Part of a small language model's weights.
Architecture: learned positions, tied embeddings.
Each number is 50 + 15 x the weight over its row's rms, rounded and kept within 0 to 99. Layers, rows and columns count from 0. The size before them is the row's rms in percent of the matrix's.

# layer 2 MLP up, 1024x256, rms 0.131, rows 429-455, columns 0-255
093:68 52 63 46 22 62 38 44 51 49 72 45 74 85 50 84 49 23 44 43 69 50 52 37 27 38 41 69 29 37 38 58 41 33 82 51 54 52 56 39 57 50 60 40 61 22 49 29 23 55 37 48 44 25 35 50 50 54 70 68 51 55 50 57 59 53 70 39 45 34 52 59 43 60 29 46 32 69 32 70 51 61 43 36 45 60 55 55 38 58 21 53 67 87 65 65 44 40 57 50 42 58 76 56 28 61 58 52 45 45 25 69 58 41 39 56 29 51 45 55 75 40 63 64 28 35 54 76 36 46 49 60 76 25 33 58 41 19 43 84 29 59 75 40 65 41 69 23 24 52 28 56 68 46 59 59 41 69 63 73 33 93 54 49 62 44 80 62 46 70 53 68 47 39 37 69 27 55 57 46 45 58 22 31 59 50 67 45 33 45 48 46 57 31 70 51 36 49 52 50 57 51 52 49 48 55 41 30 51 39 44 56 47 97 68 31 79 59 70 40 42 51 64 46 70 45 47 61 31 42 69 49 47 34 37 51 70 64 60 83 62 56 68 49 45 40 48 17 74 62 31 30 57 71 40 49
095:68 25 45 50 58 58 34 33 28 51 62 80 60 43 27 40 26 49 64 38 78 77 52 56 28 44 43 44 27 71 66 99 44 62 41 54 44 27 52 48 61 35 56 54 62 48 50 51 74 48 51 58 53 57 48 27 44 76 64 41 38 56 33 45 55 58 45 54 74 50 59 28 51 43 49 71 68 58 22 46 66 69 69 45 48 40 30 72 42 35 42 63 65 27 51 81 48 62 54 58 57 35 57 48 68 59 37 44 43 60 59 30 55 66 53 41 39 59 66 62 72 44 50 70 52 73 59 40 25 23 52 71 62 26 37 44 36 56 77 64 48 77 47 56 45 02 45 37 11 37 47 59 52 52 20 59 48 62 47 45 62 64 48 42 60 74 69 40 83 67 32 39 53 33 67 31 57 23 60 59 60 59 32 25 29 75 33 51 34 78 39 53 49 57 77 52 42 64 31 49 26 36 25 38 36 22 76 55 33 56 22 50 52 59 52 52 48 80 43 59 45 42 40 42 52 44 48 29 57 48 55 65 58 40 40 48 40 54 49 68 53 49 82 53 48 36 56 43 41 23 56 42 30 36 54 69
098:52 45 80 63 61 59 54 73 75 34 23 30 57 24 34 74 27 66 66 04 62 57 50 54 61 48 44 53 42 52 57 68 55 42 59 62 57 35 29 32 52 56 46 55 38 64 43 62 49 64 34 63 41 69 54 34 65 56 42 56 47 52 47 36 67 42 56 57 24 55 56 49 38 61 57 65 62 59 57 49 50 70 31 51 40 60 47 54 49 43 45 41 67 52 19 48 71 47 94 27 37 42 55 15 53 22 56 58 45 38 43 67 07 37 50 63 32 39 36 29 52 35 17 67 57 29 45 39 57 64 48 38 20 37 57 24 37 47 33 34 66 74 63 57 14 00 60 55 44 73 52 56 52 64 36 55 58 67 36 46 41 24 44 58 56 29 75 46 64 74 56 60 67 50 59 33 63 45 29 46 17 68 48 60 68 29 41 42 34 35 58 30 36 43 55 39 55 49 56 53 60 55 50 65 29 37 59 43 56 62 55 47 41 54 40 33 19 45 43 46 59 48 49 67 22 47 62 58 62 52 55 30 63 56 33 65 69 75 75 60 21 87 40 30 50 51 67 44 32 43 64 45 36 45 43 54
100:51 59 72 56 35 35 57 52 45 47 44 72 09 74 43 76 58 59 42 47 55 50 52 59 13 14 50 66 57 48 32 47 57 49 38 28 69 39 55 57 55 99 50 60 33 62 34 62 71 61 48 35 44 64 47 52 45 60 42 29 70 31 42 60 37 70 49 35 57 54 41 59 30 55 58 42 52 29 37 26 37 45 68 53 63 30 28 69 56 72 60 18 63 64 67 54 62 41 77 64 25 58 23 47 34 53 62 45 35 24 57 72 53 50 27 60 51 52 57 29 23 39 46 57 62 24 76 44 18 44 37 41 44 18 41 55 60 56 44 59 56 51 34 16 64 45 46 56 26 36 40 41 65 31 48 41 42 19 60 69 72 38 48 48 35 71 30 35 75 67 31 62 66 68 41 47 35 35 69 48 51 28 37 56 43 36 46 73 88 44 60 34 54 56 20 58 51 64 44 30 42 43 42 42 28 63 52 60 73 42 42 33 71 39 35 56 57 48 35 49 58 56 59 68 78 71 69 59 38 66 57 52 58 66 51 59 43 38 42 64 37 71 52 46 26 60 57 40 41 43 70 54 23 53 42 73
091:58 30 51 57 27 57 28 52 39 36 29 37 48 20 58 41 59 51 56 41 59 55 48 37 30 85 53 48 56 28 07 38 46 63 22 33 50 59 33 31 69 53 46 58 49 76 73 51 42 52 68 35 63 50 26 70 56 55 40 23 23 46 45 65 56 55 30 29 09 23 44 33 54 49 55 47 57 42 52 39 62 44 33 75 43 49 44 80 73 47 63 54 38 65 46 47 81 41 60 89 58 41 29 78 40 60 67 36 46 60 51 47 27 31 35 58 58 60 40 52 35 30 51 21 56 42 43 22 49 54 72 57 49 60 33 66 59 36 63 33 60 39 44 50 42 37 23 64 57 50 99 53 42 49 34 45 62 71 61 68 56 51 50 52 39 42 60 64 57 50 78 64 55 13 59 78 59 50 79 32 57 64 46 53 65 51 53 60 44 71 68 55 62 46 37 54 38 56 39 41 56 55 64 72 65 51 35 67 44 43 65 45 25 37 67 61 45 38 53 70 52 44 38 96 39 64 08 66 57 51 28 51 61 44 44 60 65 56 27 46 31 56 50 55 38 63 39 52 63 57 53 42 51 40 67 71
103:34 40 27 61 27 59 45 66 80 73 33 50 22 46 67 60 45 64 48 53 58 11 65 66 61 73 25 50 31 20 46 48 45 59 43 76 38 32 31 39 55 59 52 37 63 36 64 59 51 80 49 42 63 35 58 50 45 53 69 66 42 45 48 31 49 64 59 71 39 39 72 42 57 52 73 57 55 43 65 37 37 54 64 50 19 51 53 71 38 39 52 16 52 49 52 36 34 10 34 34 48 44 33 53 62 29 64 42 33 71 54 64 57 30 58 43 64 61 53 57 22 38 32 55 32 23 44 30 76 42 60 54 87 25 27 63 71 68 35 11 48 43 62 87 51 38 72 81 29 46 45 64 47 37 77 37 54 67 40 58 55 59 49 36 66 39 50 49 62 21 36 43 66 74 46 53 52 50 59 41 44 60 58 77 55 42 13 31 59 67 73 30 55 45 36 36 72 52 62 32 59 50 71 49 69 74 58 34 38 27 53 48 69 54 77 56 46 59 61 53 61 33 38 41 57 57 36 57 66 62 62 63 40 51 55 57 51 47 49 45 49 53 55 41 43 28 47 72 48 62 74 57 73 46 49 73
096:45 40 58 49 52 63 58 49 58 50 74 54 58 39 39 39 63 58 61 57 55 68 65 59 60 29 63 54 58 26 39 65 27 47 47 47 40 60 48 37 43 33 30 70 13 54 62 58 71 46 43 59 53 80 66 38 59 47 59 66 68 57 36 27 41 78 26 72 53 52 64 44 64 43 74 54 47 44 53 67 28 56 44 57 48 46 57 38 69 44 73 50 41 39 25 43 70 29 16 49 37 67 52 31 35 46 48 60 14 76 66 61 62 75 51 85 37 49 86 29 63 23 45 46 53 13 63 68 43 58 34 37 55 66 35 58 29 89 77 43 54 83 47 56 50 32 60 58 39 92 31 47 51 40 44 64 71 57 51 26 46 61 53 61 47 55 58 57 60 25 44 33 51 49 57 83 48 54 41 42 52 45 56 46 31 55 30 34 29 42 28 42 83 68 34 59 28 50 69 59 36 59 69 68 49 57 44 57 53 64 35 48 19 51 67 37 63 39 41 42 41 48 29 54 71 35 51 55 60 83 55 46 60 53 49 41 48 65 19 50 40 41 45 47 63 51 25 02 41 55 64 51 40 54 48 65
098:47 47 57 29 51 62 37 53 26 69 53 35 65 47 40 59 53 52 67 67 52 57 50 63 69 61 62 43 69 43 54 39 80 45 59 50 48 53 48 72 41 63 54 49 57 77 45 45 46 31 50 37 70 45 35 62 63 59 72 41 66 44 37 38 61 59 54 49 48 17 57 50 34 37 61 70 37 42 46 58 31 52 52 29 65 30 37 71 18 39 71 31 70 45 50 59 43 44 52 37 23 66 57 50 45 64 85 31 52 68 34 49 73 52 50 54 44 29 35 48 30 39 41 38 64 68 69 65 49 76 42 66 58 71 37 47 24 24 36 57 68 45 62 60 51 37 51 70 65 76 41 36 54 35 69 33 88 45 53 33 50 72 76 52 44 63 39 30 38 57 34 40 60 29 47 40 23 23 48 69 31 56 51 32 41 38 22 65 70 56 59 61 45 24 10 54 38 13 18 56 57 33 70 31 70 43 51 36 70 50 45 75 35 06 44 52 71 42 85 46 57 44 62 39 54 57 40 77 40 62 71 51 62 42 48 80 50 58 46 62 37 24 54 33 50 62 41 23 60 74 43 68 44 55 53 61
104:69 36 66 66 44 36 60 35 67 46 58 32 15 33 22 46 49 52 54 34 42 56 46 46 53 61 72 44 80 46 63 73 45 50 48 39 38 34 87 72 76 66 22 83 37 24 34 61 52 62 40 60 69 42 56 72 46 73 63 63 47 36 39 84 47 58 48 42 39 26 68 59 38 28 30 52 59 56 66 67 56 51 66 30 49 42 75 45 42 47 20 49 39 38 48 47 48 62 61 44 51 69 36 79 40 92 77 49 58 56 57 37 53 57 53 70 26 40 72 28 43 56 22 53 45 33 56 50 47 56 44 17 51 65 35 41 40 50 43 30 51 53 47 29 43 38 44 57 50 43 70 61 79 55 56 86 69 67 35 40 33 48 75 52 38 43 57 41 40 35 34 33 41 49 41 36 75 33 74 24 53 41 53 50 62 76 52 69 24 43 30 43 62 65 45 84 42 50 32 63 65 70 46 46 52 54 79 48 60 63 62 58 46 23 47 61 41 55 29 55 50 50 80 52 21 32 73 60 47 31 55 78 50 38 50 44 58 57 48 71 22 42 51 68 50 64 45 31 46 72 54 68 55 64 54 53
098:61 39 17 89 98 33 33 49 53 50 55 59 59 54 57 67 52 27 37 76 46 42 49 35 34 46 41 32 80 55 60 61 50 52 52 59 53 39 34 60 25 55 64 73 52 56 55 70 70 41 47 40 66 45 28 68 58 52 60 42 43 63 42 59 49 43 61 61 65 39 50 76 38 59 69 24 37 43 67 28 54 62 46 39 46 58 27 30 62 66 28 47 43 72 74 46 21 55 53 73 24 60 41 28 36 40 56 53 30 58 24 79 47 70 39 23 21 56 46 36 18 39 40 45 83 42 64 34 49 55 51 45 54 55 54 58 23 57 71 67 44 36 52 63 54 66 41 33 37 58 29 62 72 70 32 74 44 54 69 46 63 48 34 45 66 51 64 44 70 45 51 31 53 60 73 58 46 56 48 30 51 41 58 52 29 51 52 20 50 53 32 47 30 79 30 59 47 36 59 52 51 51 41 58 41 67 47 53 43 39 38 44 61 64 56 33 16 64 25 73 49 54 72 69 47 49 56 47 59 51 53 38 57 20 76 46 71 91 46 65 57 42 43 18 56 50 60 72 45 47 77 09 57 49 54 41
098:34 52 37 37 70 54 57 47 56 39 18 74 58 30 52 40 49 49 63 66 83 50 81 50 32 51 62 39 58 37 55 53 51 80 23 51 49 32 60 52 47 55 51 80 30 54 64 80 69 31 55 53 58 48 81 38 50 43 35 14 40 66 70 68 57 53 42 57 63 35 60 33 69 36 35 70 41 57 52 47 58 36 15 43 36 49 69 34 60 24 57 42 28 37 51 21 56 51 12 47 70 51 70 58 77 48 51 49 63 65 45 38 47 45 63 54 51 62 65 22 59 53 41 52 58 63 57 72 57 45 62 43 27 35 30 23 46 40 44 21 11 46 33 68 50 69 36 40 74 40 55 44 60 48 47 82 34 23 53 76 63 57 38 31 57 80 58 57 67 43 56 85 51 70 23 50 52 57 50 67 72 62 59 43 38 57 61 51 70 35 66 69 62 51 48 47 45 55 44 41 27 54 57 45 54 46 45 43 36 43 54 33 52 66 56 47 61 50 09 46 55 37 40 20 38 54 51 55 50 33 50 35 43 79 56 63 76 33 44 40 78 32 30 58 43 38 26 54 35 59 64 57 28 48 58 25
100:46 74 60 42 45 59 69 59 60 60 59 45 38 31 60 53 38 40 57 69 41 50 44 40 23 25 46 54 34 56 44 35 39 35 26 44 31 41 35 61 21 36 31 48 45 53 56 60 27 52 76 56 43 26 40 83 36 46 79 56 55 41 35 39 24 41 42 68 29 57 60 34 60 23 75 48 76 24 62 88 59 77 57 63 57 31 46 65 40 45 55 56 48 62 36 55 55 37 77 56 55 71 49 54 37 34 42 47 44 50 55 52 56 48 49 16 42 74 29 34 49 26 49 29 32 19 57 55 48 31 38 29 44 51 14 67 25 68 64 50 47 50 68 47 81 57 66 45 18 35 32 53 48 60 51 66 57 22 45 65 57 31 62 28 26 39 35 67 52 62 44 32 28 56 33 50 50 76 56 55 25 63 74 58 48 70 43 42 42 57 22 23 45 54 46 29 52 66 33 85 37 40 64 75 35 47 42 42 72 45 75 32 59 30 66 67 46 76 48 50 26 55 65 53 64 55 56 53 51 50 46 32 26 60 52 59 26 82 68 38 42 53 41 55 54 61 32 48 64 55 42 45 33 36 58 61
101:46 25 82 51 40 39 59 55 97 54 65 54 59 56 63 37 64 37 52 30 62 46 47 33 26 59 68 53 41 67 74 50 49 74 49 63 44 35 71 44 63 57 16 41 52 43 68 52 31 52 59 53 33 54 53 58 61 54 53 49 55 47 46 54 53 58 54 64 34 30 49 29 37 57 38 58 55 40 05 56 57 29 24 36 86 42 47 36 65 45 58 36 47 43 41 62 49 47 64 24 46 55 54 58 05 59 61 47 54 71 53 18 72 60 43 79 34 54 45 87 56 18 68 59 32 50 63 32 42 18 73 69 62 23 13 34 50 66 21 39 39 56 37 44 67 42 54 62 44 40 56 49 42 43 60 51 61 49 54 45 58 21 48 39 48 63 76 36 72 61 35 45 52 55 47 33 98 55 55 58 47 46 52 26 57 42 41 38 64 25 34 61 57 56 52 36 52 72 42 40 49 41 69 25 78 70 49 56 44 51 54 48 42 43 17 76 78 66 61 59 33 51 56 60 42 59 61 68 56 69 40 37 50 41 53 65 50 21 73 59 75 52 61 42 48 60 44 56 63 26 55 53 44 28 39 56
102:49 40 61 46 59 43 65 33 33 59 50 68 58 36 47 51 46 34 55 53 57 33 62 38 35 58 33 38 70 48 58 38 43 33 44 53 49 50 54 64 51 57 47 55 55 27 34 84 70 81 48 67 58 43 56 66 58 26 69 62 37 36 30 46 43 16 60 42 27 53 40 51 47 57 44 74 34 42 28 80 28 48 08 66 39 25 48 51 42 76 61 60 86 47 26 23 57 39 65 43 36 44 34 77 48 46 56 44 54 19 35 58 56 07 26 75 58 52 30 80 37 35 37 67 70 68 40 42 53 36 52 60 36 60 37 67 42 35 60 58 20 49 64 64 40 89 41 57 67 46 70 77 31 33 47 48 39 44 62 56 53 51 70 50 45 36 53 50 46 59 54 36 77 85 62 55 67 35 69 54 59 37 30 56 41 54 62 57 75 52 71 47 44 54 49 45 27 50 57 37 53 44 58 74 46 39 58 31 32 52 33 38 39 67 64 46 66 85 47 36 43 60 46 29 47 33 72 26 26 54 41 47 74 48 31 53 30 53 63 33 39 57 61 54 66 56 74 57 70 69 20 50 61 61 46 74
106:33 50 51 54 58 46 60 58 50 41 43 33 25 57 38 69 43 47 79 32 06 66 66 34 63 24 59 48 54 67 63 59 51 60 50 46 44 08 47 65 71 57 61 58 55 41 27 74 49 44 20 31 26 59 58 43 10 55 65 52 18 49 48 62 46 41 47 47 59 66 51 55 47 80 53 54 46 53 36 48 36 53 37 53 31 48 16 25 48 72 42 47 60 53 58 76 37 39 56 51 41 46 55 47 50 53 53 22 48 43 50 39 59 59 36 48 59 24 47 46 47 63 57 55 29 64 80 74 59 19 53 57 73 46 49 43 28 61 46 42 21 81 71 53 61 53 54 55 65 55 43 40 56 66 53 36 73 31 51 61 50 37 37 54 42 52 52 48 67 67 68 52 48 34 50 33 81 27 48 49 32 65 34 36 55 39 23 61 51 58 20 22 41 27 45 50 45 46 72 33 61 71 76 54 64 49 60 66 20 62 39 67 37 38 85 55 54 70 22 41 52 54 61 16 55 51 59 46 58 55 19 56 25 61 47 23 58 33 57 54 59 31 56 40 62 83 36 63 83 44 51 66 49 79 33 46
103:52 69 59 45 82 48 47 37 73 43 48 66 68 79 38 37 35 78 35 59 61 52 53 54 30 46 61 42 54 46 66 51 58 59 37 59 63 48 53 74 19 49 60 38 31 86 82 58 58 27 36 66 47 70 60 50 47 48 25 72 52 49 46 56 64 32 70 69 17 43 74 45 57 55 31 47 52 50 26 36 46 41 73 57 27 57 46 65 93 35 65 27 66 56 48 32 35 41 76 50 60 62 67 34 30 57 27 68 57 64 55 43 46 32 70 45 87 50 55 45 20 38 35 52 39 45 48 43 39 47 48 40 45 37 44 62 23 40 54 66 33 37 75 60 22 75 57 83 51 33 37 39 61 43 62 46 22 30 60 49 45 59 47 55 57 47 29 49 34 52 76 63 26 56 51 18 48 49 64 45 38 54 19 79 52 54 41 62 56 57 47 47 41 55 58 32 66 52 65 60 62 40 58 54 70 63 52 69 20 47 64 42 60 30 48 57 73 54 49 52 69 48 46 49 51 67 50 99 36 42 48 49 30 52 53 31 44 38 54 41 62 75 41 48 21 35 66 32 20 55 35 38 40 37 61 63
102:75 58 23 55 45 55 48 66 45 50 41 66 53 42 61 41 50 26 99 49 45 40 32 50 37 28 84 28 60 61 26 69 51 25 33 38 44 36 41 36 43 59 46 56 58 78 33 59 36 41 36 52 40 40 55 48 56 68 43 59 38 37 67 22 49 33 60 53 74 49 50 75 44 48 72 61 53 10 44 40 58 36 62 52 20 24 39 22 61 53 38 64 48 56 52 69 34 45 58 38 52 50 66 54 46 60 35 73 34 17 50 55 47 34 49 40 38 61 62 77 46 49 79 52 40 35 52 56 39 52 46 50 30 40 65 56 52 59 42 39 58 71 69 68 29 67 57 42 55 36 68 48 32 59 55 42 64 26 33 43 53 83 58 34 50 42 57 71 49 32 55 42 57 39 42 48 70 21 24 56 26 78 65 60 55 27 25 55 72 63 53 28 74 60 30 55 49 26 41 62 36 41 50 52 43 49 45 48 52 57 50 74 37 79 67 55 26 51 59 31 52 43 62 79 89 42 51 38 39 35 53 31 47 51 30 82 59 48 60 74 38 21 67 30 30 48 44 69 58 25 59 34 35 37 60 71
096:56 47 43 35 67 28 41 45 45 45 63 58 13 65 52 59 51 48 71 57 46 53 34 62 63 53 41 37 47 54 76 35 44 66 52 46 50 38 39 43 36 60 45 33 43 31 38 19 41 18 68 55 32 50 50 25 52 31 41 36 49 42 58 61 51 42 43 50 51 46 43 48 44 31 42 20 56 63 59 22 37 38 26 66 48 52 31 67 42 80 73 40 40 21 76 68 32 40 51 42 64 12 61 45 54 64 73 48 25 45 66 51 76 72 09 40 66 30 41 56 37 50 40 38 41 56 39 45 44 48 56 49 68 70 20 85 44 48 41 66 31 78 15 58 49 69 34 41 53 57 71 70 78 58 83 62 53 23 45 35 38 66 36 43 33 51 60 76 57 45 63 44 35 74 43 43 50 30 72 34 34 52 47 55 64 42 58 39 76 50 27 48 63 51 56 46 58 61 58 48 44 83 63 38 75 36 66 46 66 33 23 58 57 45 50 60 36 69 61 56 67 68 60 63 61 62 66 68 67 61 35 52 55 64 54 46 51 55 43 79 32 30 66 60 38 48 58 40 52 27 29 66 32 42 70 12
100:44 65 72 58 39 56 47 58 38 60 45 42 36 39 71 73 41 63 56 60 53 55 48 72 30 37 35 45 46 57 55 43 33 51 27 59 44 56 69 34 23 41 53 72 47 56 66 32 41 43 33 04 52 66 79 76 58 57 53 38 53 50 63 67 59 27 50 54 82 36 51 78 33 42 36 32 46 64 13 55 39 60 55 38 44 37 42 59 54 46 32 43 39 47 63 51 50 47 25 46 46 59 56 48 85 37 43 60 51 53 58 36 61 67 49 44 52 45 63 40 51 59 52 71 22 41 64 58 63 63 49 34 48 64 35 34 53 26 94 71 34 42 37 53 61 66 14 46 47 40 37 59 51 26 50 54 39 34 46 52 67 62 67 75 62 75 56 48 75 58 52 49 43 43 27 24 55 51 61 70 53 51 46 48 32 59 39 18 58 57 55 49 19 37 62 34 71 49 59 48 56 32 46 62 50 72 54 58 71 37 45 42 52 58 32 47 41 44 66 23 67 59 61 58 66 38 66 36 31 57 71 45 48 29 41 65 58 64 65 95 75 53 03 40 20 46 86 65 27 68 64 70 57 74 63 67
097:52 48 54 55 50 67 57 39 26 50 42 76 78 46 45 60 30 43 58 45 55 25 36 34 76 50 73 61 32 51 63 40 30 57 69 55 29 50 53 53 50 22 59 69 60 39 77 60 71 31 21 54 49 52 50 82 43 46 54 51 59 61 67 53 48 55 53 96 20 49 59 54 44 32 58 80 38 76 51 59 78 61 22 28 56 39 41 37 57 51 34 56 64 54 67 30 39 25 44 70 65 25 54 39 60 44 31 59 62 52 78 50 76 41 36 58 40 59 79 56 52 59 66 52 40 53 51 87 45 51 52 59 56 31 46 55 44 48 67 57 16 41 55 59 74 61 21 62 62 70 30 38 31 51 26 33 53 50 29 70 63 57 47 50 37 33 61 39 42 42 48 52 36 70 62 56 37 46 65 27 69 42 62 34 30 66 69 43 60 30 38 60 54 19 72 24 36 51 60 36 65 51 48 39 61 60 76 31 44 28 60 71 59 36 39 48 44 22 55 41 55 19 83 64 33 55 62 46 70 49 39 47 54 42 44 63 50 52 46 55 21 50 44 72 67 57 26 82 32 47 43 35 74 38 54 68
091:49 47 42 30 41 70 72 56 59 23 43 46 49 64 25 29 40 88 30 51 24 41 49 70 39 51 51 48 39 12 38 88 78 43 53 31 60 47 64 47 61 48 43 55 39 46 62 69 38 37 36 40 41 46 46 47 57 69 46 61 55 55 32 41 24 42 63 23 76 48 25 35 58 53 35 49 39 69 60 42 87 64 59 43 63 26 60 56 70 53 45 23 66 45 48 31 52 23 55 33 64 64 66 43 68 37 51 47 48 95 64 76 51 35 38 56 54 45 65 50 58 56 51 49 51 50 23 35 26 25 52 42 38 54 67 39 33 67 40 38 62 48 54 47 53 59 39 26 47 49 40 39 59 75 53 38 67 79 72 38 61 72 49 43 45 74 42 24 22 53 40 67 41 75 51 49 77 64 49 49 40 50 57 40 64 56 32 39 23 64 49 25 33 58 55 23 44 50 52 57 34 68 70 33 52 78 37 77 42 41 34 48 29 35 36 51 43 67 49 28 70 77 36 66 76 55 68 47 61 43 46 47 67 58 29 47 52 39 34 34 64 52 40 46 58 27 27 53 32 50 42 44 77 22 27 43
103:44 40 32 40 26 54 43 38 56 18 51 51 52 59 52 34 50 68 62 81 52 99 33 34 33 35 22 50 16 60 63 40 36 43 46 54 73 20 41 30 55 58 55 50 52 52 73 61 33 60 73 36 56 47 53 45 38 44 54 68 68 61 53 44 47 53 48 54 43 61 56 36 68 65 65 76 45 34 45 57 46 70 49 55 76 66 43 49 36 24 61 45 62 50 31 33 59 49 78 60 60 39 28 32 54 51 42 69 44 40 40 64 52 55 83 21 08 56 54 32 34 39 57 53 67 61 57 60 46 39 26 37 51 74 68 52 42 60 34 64 62 67 55 73 58 66 44 24 50 50 59 53 69 48 29 65 48 71 43 49 37 48 38 62 84 45 45 30 52 57 36 62 30 39 35 56 38 61 74 71 50 33 39 44 56 30 42 69 53 66 37 39 55 63 44 57 32 53 55 16 53 26 58 24 52 48 44 42 55 79 55 74 83 75 42 40 51 60 39 70 56 68 59 69 44 48 42 92 28 41 33 38 49 60 32 49 49 40 71 58 41 24 27 33 43 78 57 68 30 55 52 66 38 57 82 52
095:51 52 09 59 49 68 44 54 67 49 45 53 54 23 44 54 47 60 48 72 52 54 26 58 50 54 52 52 57 55 29 53 57 41 50 39 65 49 76 54 37 71 62 54 41 46 46 54 54 67 32 41 43 32 31 58 53 80 26 18 43 49 40 45 46 44 36 31 62 52 64 34 07 33 58 28 44 46 32 57 65 42 66 04 57 70 71 76 45 60 44 02 31 40 74 51 50 20 60 36 46 67 48 42 36 26 45 59 37 51 87 36 46 53 54 16 43 60 22 52 28 73 58 49 71 39 53 52 83 50 22 54 58 51 61 60 47 66 64 57 54 69 52 57 58 44 60 17 57 30 32 48 66 55 71 42 26 40 53 67 69 66 51 40 49 44 48 38 35 47 58 55 57 71 36 28 61 53 50 53 48 63 63 26 61 48 64 78 44 43 56 28 65 24 71 62 52 41 65 50 60 62 51 60 28 45 41 41 62 27 31 36 52 48 45 67 51 62 45 77 44 38 77 42 61 38 58 65 81 54 79 41 55 17 66 34 42 60 32 67 50 35 35 54 29 46 57 50 22 49 45 52 73 29 44 35
095:48 74 31 37 74 44 57 49 22 41 35 44 45 34 56 27 29 53 35 42 27 39 58 65 46 61 68 82 37 32 29 59 37 71 49 50 28 38 53 24 61 54 52 52 39 63 13 46 69 59 50 50 70 49 55 40 51 67 67 25 71 38 15 55 51 48 34 44 52 34 55 43 71 59 80 53 45 56 37 48 36 62 41 35 60 39 72 25 35 54 30 44 25 69 19 44 43 42 62 52 45 61 42 38 41 26 50 44 34 50 24 48 51 31 62 67 45 69 68 37 33 46 67 25 60 57 45 55 35 30 43 64 56 61 58 70 32 48 42 37 47 77 28 70 71 57 47 47 57 63 46 44 38 42 55 51 24 71 53 21 73 52 42 64 55 40 89 44 35 43 48 55 68 66 40 59 58 56 40 60 40 50 50 46 66 44 38 56 43 46 84 47 48 43 54 55 45 46 36 47 25 62 59 67 49 17 56 24 57 51 47 48 61 40 63 81 57 55 37 37 24 47 93 46 35 86 36 70 77 52 68 41 29 55 59 78 73 50 31 47 63 77 37 52 69 45 54 85 35 38 47 58 55 79 40 56
099:75 26 56 46 60 73 43 52 46 47 49 48 44 47 41 25 35 44 26 25 30 40 61 47 32 27 41 50 47 53 16 44 39 40 44 25 74 58 45 36 44 43 37 68 15 60 66 48 51 34 39 55 48 49 56 70 78 51 38 80 33 25 46 66 31 35 51 68 26 26 65 47 49 48 39 44 56 76 35 34 61 35 64 62 52 63 41 60 53 42 70 38 76 62 50 64 48 53 44 37 50 42 55 69 40 48 68 41 33 61 50 62 14 34 52 72 26 47 54 54 52 61 51 68 69 44 67 22 68 38 37 43 47 51 31 52 32 34 51 71 74 47 53 45 83 30 79 70 47 73 41 50 57 52 45 64 66 32 44 46 35 34 37 75 52 76 46 56 47 31 33 65 45 41 67 42 36 34 62 48 32 26 34 54 40 16 45 57 51 66 82 14 45 55 70 45 54 73 70 50 28 51 74 32 38 45 49 43 35 16 68 75 49 27 46 47 60 37 23 23 46 47 42 44 63 63 40 68 32 34 51 43 62 50 70 76 67 54 31 38 69 67 46 45 66 55 51 46 49 75 27 37 53 64 75 54
108:39 48 60 39 41 56 87 30 27 39 55 27 57 58 41 28 52 65 56 67 48 44 63 54 81 58 88 75 35 46 52 46 29 46 57 65 62 32 38 50 53 63 51 36 65 61 43 53 48 45 49 25 58 27 68 45 44 80 43 25 51 27 35 56 54 45 26 31 72 67 63 66 56 46 62 60 51 35 56 37 60 40 75 56 56 56 53 39 51 44 41 25 46 74 55 61 80 59 66 61 46 64 56 66 31 60 41 36 55 38 76 37 30 42 57 61 28 69 16 25 34 46 64 32 58 43 57 45 36 34 54 53 56 46 38 40 41 96 03 63 50 54 70 40 46 61 53 36 61 25 56 45 28 62 67 36 45 58 49 46 61 56 54 44 48 31 38 47 45 62 45 51 60 68 48 41 37 32 47 76 36 75 56 41 18 58 82 63 64 86 44 62 42 54 73 45 37 49 37 37 68 66 67 30 79 22 46 58 64 37 52 39 53 67 27 46 62 42 56 49 60 65 53 35 20 32 38 47 45 57 31 49 33 50 66 50 76 35 71 31 54 61 39 42 46 29 61 73 46 35 39 34 37 29 34 81
098:44 43 81 41 47 45 76 55 44 53 96 62 33 48 78 41 51 39 47 36 70 59 53 46 27 47 35 30 38 58 48 70 43 11 44 16 36 43 27 60 24 76 48 48 51 30 37 66 48 60 36 50 42 43 58 66 46 30 77 53 55 47 49 63 02 61 30 21 50 37 33 36 22 69 54 58 41 54 66 51 45 51 41 37 50 32 49 67 47 57 44 31 49 50 43 39 51 30 47 44 58 29 68 48 41 26 63 64 53 63 38 55 41 48 35 55 67 64 83 43 32 49 53 76 46 59 17 77 45 58 55 38 66 72 30 67 88 57 71 51 75 62 34 41 37 32 47 62 38 41 37 44 48 39 31 48 20 70 80 80 75 47 61 60 34 48 34 46 55 45 47 72 43 60 38 50 69 51 50 36 77 56 61 34 31 50 47 50 77 38 40 46 19 44 37 37 57 61 64 59 64 34 75 40 31 55 43 58 40 53 48 54 51 35 51 36 49 60 51 34 15 64 47 57 52 32 52 52 75 64 56 41 46 46 34 66 60 52 75 74 43 65 33 71 33 47 44 48 63 70 36 41 66 39 70 63